python train.py --n_layer=11 --head_dim=32 --rope_base=10000.0 --rope_fraction=1.0 --init_std_o=0.0437 --optimizer="soap_variant" --lr=0.00443
Each number is 128 + 32 x the weight over its row's rms, rounded and kept within 0 to 255. Layers, rows and columns count from 0. Numbers have three digits each. The size before them is the row's rms in percent of the matrix's.

# layer 8 attention query, 128x128, rms 0.153, rows 111-127, columns 0-127
115:141089107183161158097152127112154140106180082118134108134178106146093116168101113180149129121129116118135166153111079058151130070118180172118103175131099032074163113194198097118105134092122112148158094103090122182152201155103106125119143125080173177123123044137147128141160170138129157153121088164138090107120178136144071116109131176124090127105096131165135117115154122125137138082107
076:111145119180101112108093166209134109102076107083123112108081163163137125125160138129093091159192107087141128138237156153109085126097149090141216143176161106145098131163136101150134124158185137121101149095125145110065136146232175130161094137134108144169130057118140096115095130132118154103151100117171117122152102114139100115131115129154182128119121139116087143192088154115155154119083
075:135057125104116132140207145134151169152100183076137115159107122131086196151117098105170096132151121162113122151108134151095145118093140161116135080100092073079106120137210086125044093108063100057137171133059139112106138113110131141068131123195097146155143151131100117138101107125093140084151097114172171139100149141077126092133137131105105125145096087131149142148094093119174147065095
078:128121146168143194118162104105110129139139146158114100076151100132161158114129147184134141107137202109129152061039108106107118114145077150127111130122178128132074140132086138107145102046129156208179146119106091207125093107101133128088118120148131119136173090116069106073130146091097103159173114141088109118134152144099093136109094180110087130045118100134113051134176133137111156116139
086:107242130151129062093126138149164134166157128128130110145112117102142140130101129175109105146120095123110079111185120135134110117167161066101150131156095109118136110135182171140125174147152091155105105125116100125116134139104109139173157155104093136068155168150107103178107099147145164013129127121132150134127080132175173116137053099116170146194112177112181133084097182154140115172175
087:111106121130069125131141100163144069144087135143126103077177110155048122067145072117115103157112181170109113102087174133074083141113114101111111160073162174169149114127148113160139085159128159078119114149112185080103198119128153127176081114162153102168137160117089137140095187134044164149091156125148098136109132104143103127106135150080143060167146159165102102144158097142110095145161
083:119126117182158107149138140102104167111095149107134126119114115100133159166138143101116151156169128155111186182140113101118124133148124109115119117157126073099104127188101077066078147099087134127153140038145142123058116131120119104085109117089142196070109108142105090150095112074104118161130099160091092148153188129039108121117149153130084161092125107154151193193077130104148095071064
080:167110162070175217102105139110168132131114128097216161146156108142137099093116143149123109123153175081115125137107173108083106115120090200175127138087115169094128130122073184076094134153086096154121135127102089162078125094115159146119084155143098099162122143101133122141102171114092128156183134097146181188116128165129110082164102096109099095173190153147094139182152118105093129110185
083:093137123170125113148148103103095169151150164145089105143156119150101098075157136109129093166071093140098083136136159114147100123144120204134097132146113117106156144150101037121119091158167164092185128103140136150125159181075062140085123123119128160095108174211159117141130103141111097190167144077132123094149212129124124129150197169107106142101160118125163079066164133116127101177169
111:181080117139150179121170110152154110097132164166128134099101133172149102141070097134214123137090128170122135098116174132132091165109096182117130144062138166069073089120132182140196180125166094118105118129154126117157124143155159152127176121111123140131156133118148104085142156159184131088129143133080136125100133165117128180122109120107229145119162123120069123080176132186140147079197
099:131073138132116158117183112163197118109120097098145181116101110140077159176138111109191093134175122197138076137135141135087065126117107134124169134062113185169153095115128167145122096066137129108111117146147128081161136058142208129161108087178108192163126168123158138098144187154096154135123118129069156146155134133121103112112179126147132092127164150157095151147167135130080117079179
113:157100084127124167152101106150208101115167061115161159135155153141173139108133119152143102130069141130167120097146108137114150125131145157108163158100090209137112091100096157110150124181121103033113139153114151113120110122144176173153137133154150097079107165114135105081126149170111155087108109119070171144121178139132135122153129126124126154197166132128054107091173232130135119071178
105:173124167130076088096094117130176060108151095129133069100161144092119106113054113181138151119050086156118114118114142130144092098166121114115123168109116073053162105114151189164165114114177136106145154116120127102123088124149075101077096199105146115139175152052111128112167164146184185175103122132121131125105119081161097117155127127077105096142131145134184116106145158114108122072145
107:122099147142171178091125161181081104145113116194131139123141131150197136096096118142130106134182103125181129079088117147112144079128127097140138131094162139113126132110104125094154109143078089157102096137135176165130108051164167117162115119140083108164170176058113145090152124082152066169132104119149090092106142158145111099166180101149087138066105118102128185085109134166051098064097
110:164105115150149135143179067136161162087149099125155107124159118116098114075139101165100122081117159051104083089126115163124065116116153174105177165144123153064170122183204113146102140165158119101163077124166124112092180132141107107109147172119189078088125128073152080125105143135110150076052129139125120139125153108140079138120126049059117156164152153128136081135126166127118123095126
103:114059103136123086170113119118152125073182142100071125130154134155154087147111147139167077150106089071129147158122092040188155105163166114146139080188081113100119106148145115132126091084190101106136152124149123154138146120146072150098153174144090140160149154122110156142158064188121125132104086109101100117084140173076118129143124143134094112097069100096126132099185116114080174064174
121:135152135145144122141149140116140096138108129170138150089117181143146106169134103116149143091118127157127107094163139172099148133143075208187087090079125138161111165072113124087148124056065110095051106189117155122179094092108181185116148092106121095085103188136170162113101105131144098095186140137169125141131105211121181162097139124085159140145163148107083162179125099149145115152114
# layer 8 attention key, 128x128, rms 0.164, rows 111-127, columns 0-127
110:130128186195129184124072154064079119127099166101102119134189161120200100093122107125075073089139144133119110162109171103148152109126166143133151126074116146110132085128170051119155189159166143115114088118089129125121098091104133129182106149087113145097130149097107159101164103126081152202137138131178151096122112182198107079120153081133150126146135120106104142068135095166094127172118
078:161054100064151145159131125095134152125089136190111151131145108085088182094114110142139124122107163102113142165100054120089174078166135132123143060116128122170140167120153142140064085124107126097134179114142140141153066068049192156098128115049109095127157145105174130118111097138198146145091166114152086131146150115130165165171059134120152116108119110148123137115169111130119077104151
078:090147100049149148086136133121110095172106148091162146144133077139171138128139149129097168158139117187134138153102150132116091124129133077115111155125115126144136085148086180182133119137229122170093130125144115176119136175107117113165042126066211110128115062135085102091168111106125083154176139169134147148072127109096120163101097124144131166069183091122116169149081161129123127156161
093:132094091101110116240136143136124123130109152154106122088175140099105112118160094139144062138082122106094122173125110106100146137137166148155139145121101121155175175148156067085114157175087138076101123083137190059127055081174159105070110102120120121120095162131156171148060176150113146092133145090126110083142156120064165194154104135141124086150099111145164150134101079152137111139145
084:145141149129140128095165139136140073135173102125153095102090107134167177092080172172130145154175164129158097114181139154112076147169132123161102098069190097107085131119172169150126131102139164154165173169126147082122176136129145149168175151139110124097162161148048122177145135105193122130164084175145102157121120152175105094070160127175113149148131186091080183175109142139111153128064
097:129115140086127115128142114113115191085118119133119093178097146188092091122151133129132087127130095108119200136061090145147097171126160158224154089114065174170118176159094127123122095105104157111116146124179060127143099110095111101092105138098159162130081122140199133099114113168127110070113107098138156080163120110115049157169165092092144139104131087129207105114102141097112107095111
124:061165139154067151107061103115107095115117127090128168144149158151168111135086101159105129156156179199168126140154177159067107124148145140062116136153117112115110017122173113140130144209162113179163116118068167093113123139141122156205124129142125060109109141100067134084160139152127145162119145168138107180107106138154123102110132151125142088114158115116113182116128160139122137176162
104:141105156130118086178126146116136162164084116156066132132139143123057128109186153075119090163162160090188131181131133104136126144119126074175101138143134143134110173135063130156098149090065122102067181111213095130144109120111109097110120122133099156141118096127175125160124167181170113119150163081132145073157138067079101122150167125161112141111106063152157100091110144076191133153172
113:085139117129157110065090105132128131113142130132151155198146131158126141130104089165158102088158087176153168110113123154093107103127171130113123173077072101135099032112140158097132112148190083160142142126090126135122126141133110159170127110152118114117106163170064141108150099138087180172123115184173105235140129134145163082148157138177146143087118152092127153078118158168136089210154
087:122136141104153133173137097149087138195113168102105132160074197080145112081110121105120123095041099119152134158179112145143102189069166096214142110156126188177160207128126098155133080122068118132140097145138075157170099209166111143127113132091127160138109117082124126117131089093173131110129091132102117105139154144150112137097131121116151155105118099133136098150147178105148183092181
101:112139146079154096116106114121117132129098117148073083136110143137079086106157116097063095119103146102169167192144130110109064188130147143186151090158159106167151171129064088167129099106129124137100140139186075157155067165130110156152106143086126158149126081112111118152128121189164129094138191160122161075161152135102065118156113124141086117151128065088185098165098142093153128062158
094:142113130152113084115111111183079157178150145128173098116142151153071122090140156162158108113098141121156106123155165186107122158132118072159150121166154153103149166149108156191095119112095153099099130132173116137142116152152085185132110189148085161121131061054125170106117184085086140068147069128058109135128211124123094139127105097148136148093107096152156160109092151084190142172160
104:108155160133094133191102056077139061124122178159133125161188160100150164131120133129118205097139131143138088075099073131151156108163105137143114164059121076100126087108143088111162132159139152099117072143060160142149125121131128104135124134092123126090154170088067130117143061103118174126059170115104119152096103131118146153139055169139063094177123140162155112151167127140100155159114
117:143149112181086128191162117178141110176110139176134081117123120138125096128146096172102174144105096126108165095146135083160172111162153142187166117106069128120058119132105138071150092136066150123173112087226045144179158159150128083182164119080113132092130137114151180114114136114119121112154164132140117098171146127157107162137152131179084141131130151137068140159086125113121123161191
107:189093186089152059136164069088121164113131138146125133115176138105101141099154127062120155100111128112088152096115094114141116114133111126129116114107149116137158106139135129147056164131163094014083169161091097054162113115135124130119130160109103093141110150094087140149164111086126163076083094116097131128082171111123172113188151114129179118136107128153179068054095099129157115170130
092:184158212144152181157139151109134118115158167147171099123122181149172169118104127062053136111119116167112113133070154152165120106097127145096150153098146115119157081138136135136147215100082157156140146119141130141179162064156127173149142158136110151159168126057113131104091180125098103163057164135088142107089146163181140144093145106132130168108108131139043188129134142147145142153141
120:095109092095076119132111129158079145090117108139202109165085111143121109123122117131162141148088120068123115073170125116115105135095155149209181090109150094150089168064143126161134099133152114083167114148157078147156116161121168119112158184145154154125130091131097164079127146078129132070154065127172121110113139118146019127117113126130109169089084105126150142184078116107079157068132
# layer 8 attention value, 128x128, rms 0.236, rows 96-104, columns 0-127
087:139129130087112093107196098098060123095114130165134145144181209071145146131146176099062116136167108116125118128107125177123134114141110148105111139051156151156105117126192141125142100140118137182125121101076143157129123153159171093170138154131147086157179114144105139146127079173092100088116109176172153117103137102118072069137145091126055141111207072111109102157147140119119125212143
095:142132153078113179147073106133170137163109102136064103149093160088115118180125107156138132094075101116091168097158183108119134190086152075104128205160062144110120107125112120084120122155180134082091144155140128140146120116153129144128125153165117140127148178163109114104133132104150142082110088153077095166135193129139182187173185133090156034146088146118108124073118151170156092116119
080:111135124160105102154082139118143133148102125168065140073210092099138140125099089139069113123138127164122093190119061095119172112139175089158152129132099100171155162134187141130173123191162123110105138132066198146124126157152115139153076100118117139114131156156143102119087161083155120143159137104144162163136159087114136105034184098097157120119132217133100123137136134179178088159146
098:166186107094121193115129112116148134120075199117118161145094141143111112230169169186166128139158144161142125139137121118139082133129129108076137149134045156128111095147162112090127091123134104085099165091152109153143166133079167096076152101143138092200099132176055093112078115171137137088118126113115159124088124159170127133145141126129151046148143098102125140091117179157115106069149
090:085139162088116122110077134121120069184134164129162116130123080113056135095108116101132127129121140110161144157125091186177043085144124159143157153137150122117135062106166115077062138063095142124077120123213170122138150165172168129154142156158130084144101109126134124087105120122142106154025158069095110105106162136136127109138129123172130132131076114163181101168132092115092109167147
098:128066173097150169169195133120091064162188144138127157106147143171154118057140211152077117145138112117140086119111097184130124111147089137165097105092159129086171127120172129143146141121111136173128091162157156119125115118107139138138088170107140154118113102079161097146167063145090117132107109126150153046121131132117084105091134041124148129100131065182173114159103116120110107197102
086:136131103144154123124128098092134068116095075135066194104186098082137113120150077154123200144087101122156115059101169080169131138121194157107136133145099117161163110168064139115108175154164139119095165161068121172167107119208121089129071203128159160095108139100187138115122095114150147119092111096116089146132147078132145093120117161117097118109103133141112123133062140101162148101101
090:134093139146152127127132080096078140169132194182112178069155081127120106142122120168016111138144152170145103110127123121122144108151153088153134094142122124098136191158100085149109146123109146124145098203094124106153109085166126161235120133118141189155144103117146123113076054165113143123137076072129075121155098117143166142137067119113166131130149112165151144153097128102178167147141
093:154091148106142164138156112144107177111127190189138172119154182095105203128100159114115172124155110209132119063153122131070150162132078144183104183097136139139095144100153142133148137134083104150152137092091182138104163165117137114123128118155095066145144056121097115165129104125146141153165135151146101092106132153120121101115121087113054122099179153066076121041133132164101078134132
# layer 8 attention output (transposed), 128x128, rms 0.207, rows 96-103, columns 0-127
092:134134147086141163100110146152077149143129134097142147116109120121142143141103121066149126132130098158150194193155150119064074123121151137097225129132135163172117104185105085134071132140125057104149178093218106131100101072107119119187117118145061158166106143092123109145067137080105145148148135128159093102153174139152118079173140095158093117100072116110128162108178078123116144141155
092:168183143137083119067178189088151120134202106175123115107189098104137096064104154141089122155118122125170201135085123115174155124142129113083106157154123111103184110084156121190155081141159086165122102173097155125100150107130104156111137154116153171102175132107118092081131188154132124127143072105102134137099083078134152106186126125144079133158175105110125131108121158137181095064159
076:136129120119105085136156125130131091064066111106142088089180113100133161161115105122103119179083142148170115143109162097144105197136091145107100102090118083137129109120105103169157170113181150119115174144150141118154140130154152097160159150155121165158163137051175067144121123133065153086148133152133164120117110176192083107130117117076165056109205107081210072156151136115160152127111
092:144148117150172136127185126143124115122109109187117139182171165126141173164104148113069126141137102183116170123187104123173105139159122074150115119142118140135088097038141142123203115165136132062148180117122181135073091091183118130196154097113095105094144126128052139112053095154141105167163127106078117113154120076114150111109105169097111162148118186130130154102085160134123104118086
084:165093097163159099138181079159133147124137118057134123172155099175069135167153085108107155125134178119105181107157140174146096154141111164151139145140206159079137100151118123129104090125130177170130093149134091080080136142125091078086099070163113124149095126155072156170121125197196136113137110137111174110136154089115119110138125070131093106136147143092113090044112139180103168159094
086:093138075146128155122128186151070185141154144073065167205127104139147161138077036158190135134118122125141136142079100133154083127129129189126147056130142123179128145207133102047087142104109138153134151094116145142131109105156118132121131113103194126141069099143148072157124147126161169111172097148107102097175116108126107134135161072098133126089160130101117168147153089146095107140105
082:190095135169141117113186096109105112130140168115131088079145083139111163129105140136124151134092116122159122066087129114103161108140154119134119153143072085123090089152176170196154108121165132129144117151053125116160122186107103120171143173139123122147130114100097095089126181024071131143235107107176123163136177125130129122134113111096109193117152151164158123084091146149165119070133
083:112119140116129170178189152157116132112091167110106093132100127174129090115116108115134159134138143191155075086137116122189145111118118080045144114131098082167123115156136152123158155099125140121150131116111195128132130130081086107118200165104129122159126143203111113134145150140118112192126126147155119135166073146145097175123088089124135046147047121112194095112108038101148185105159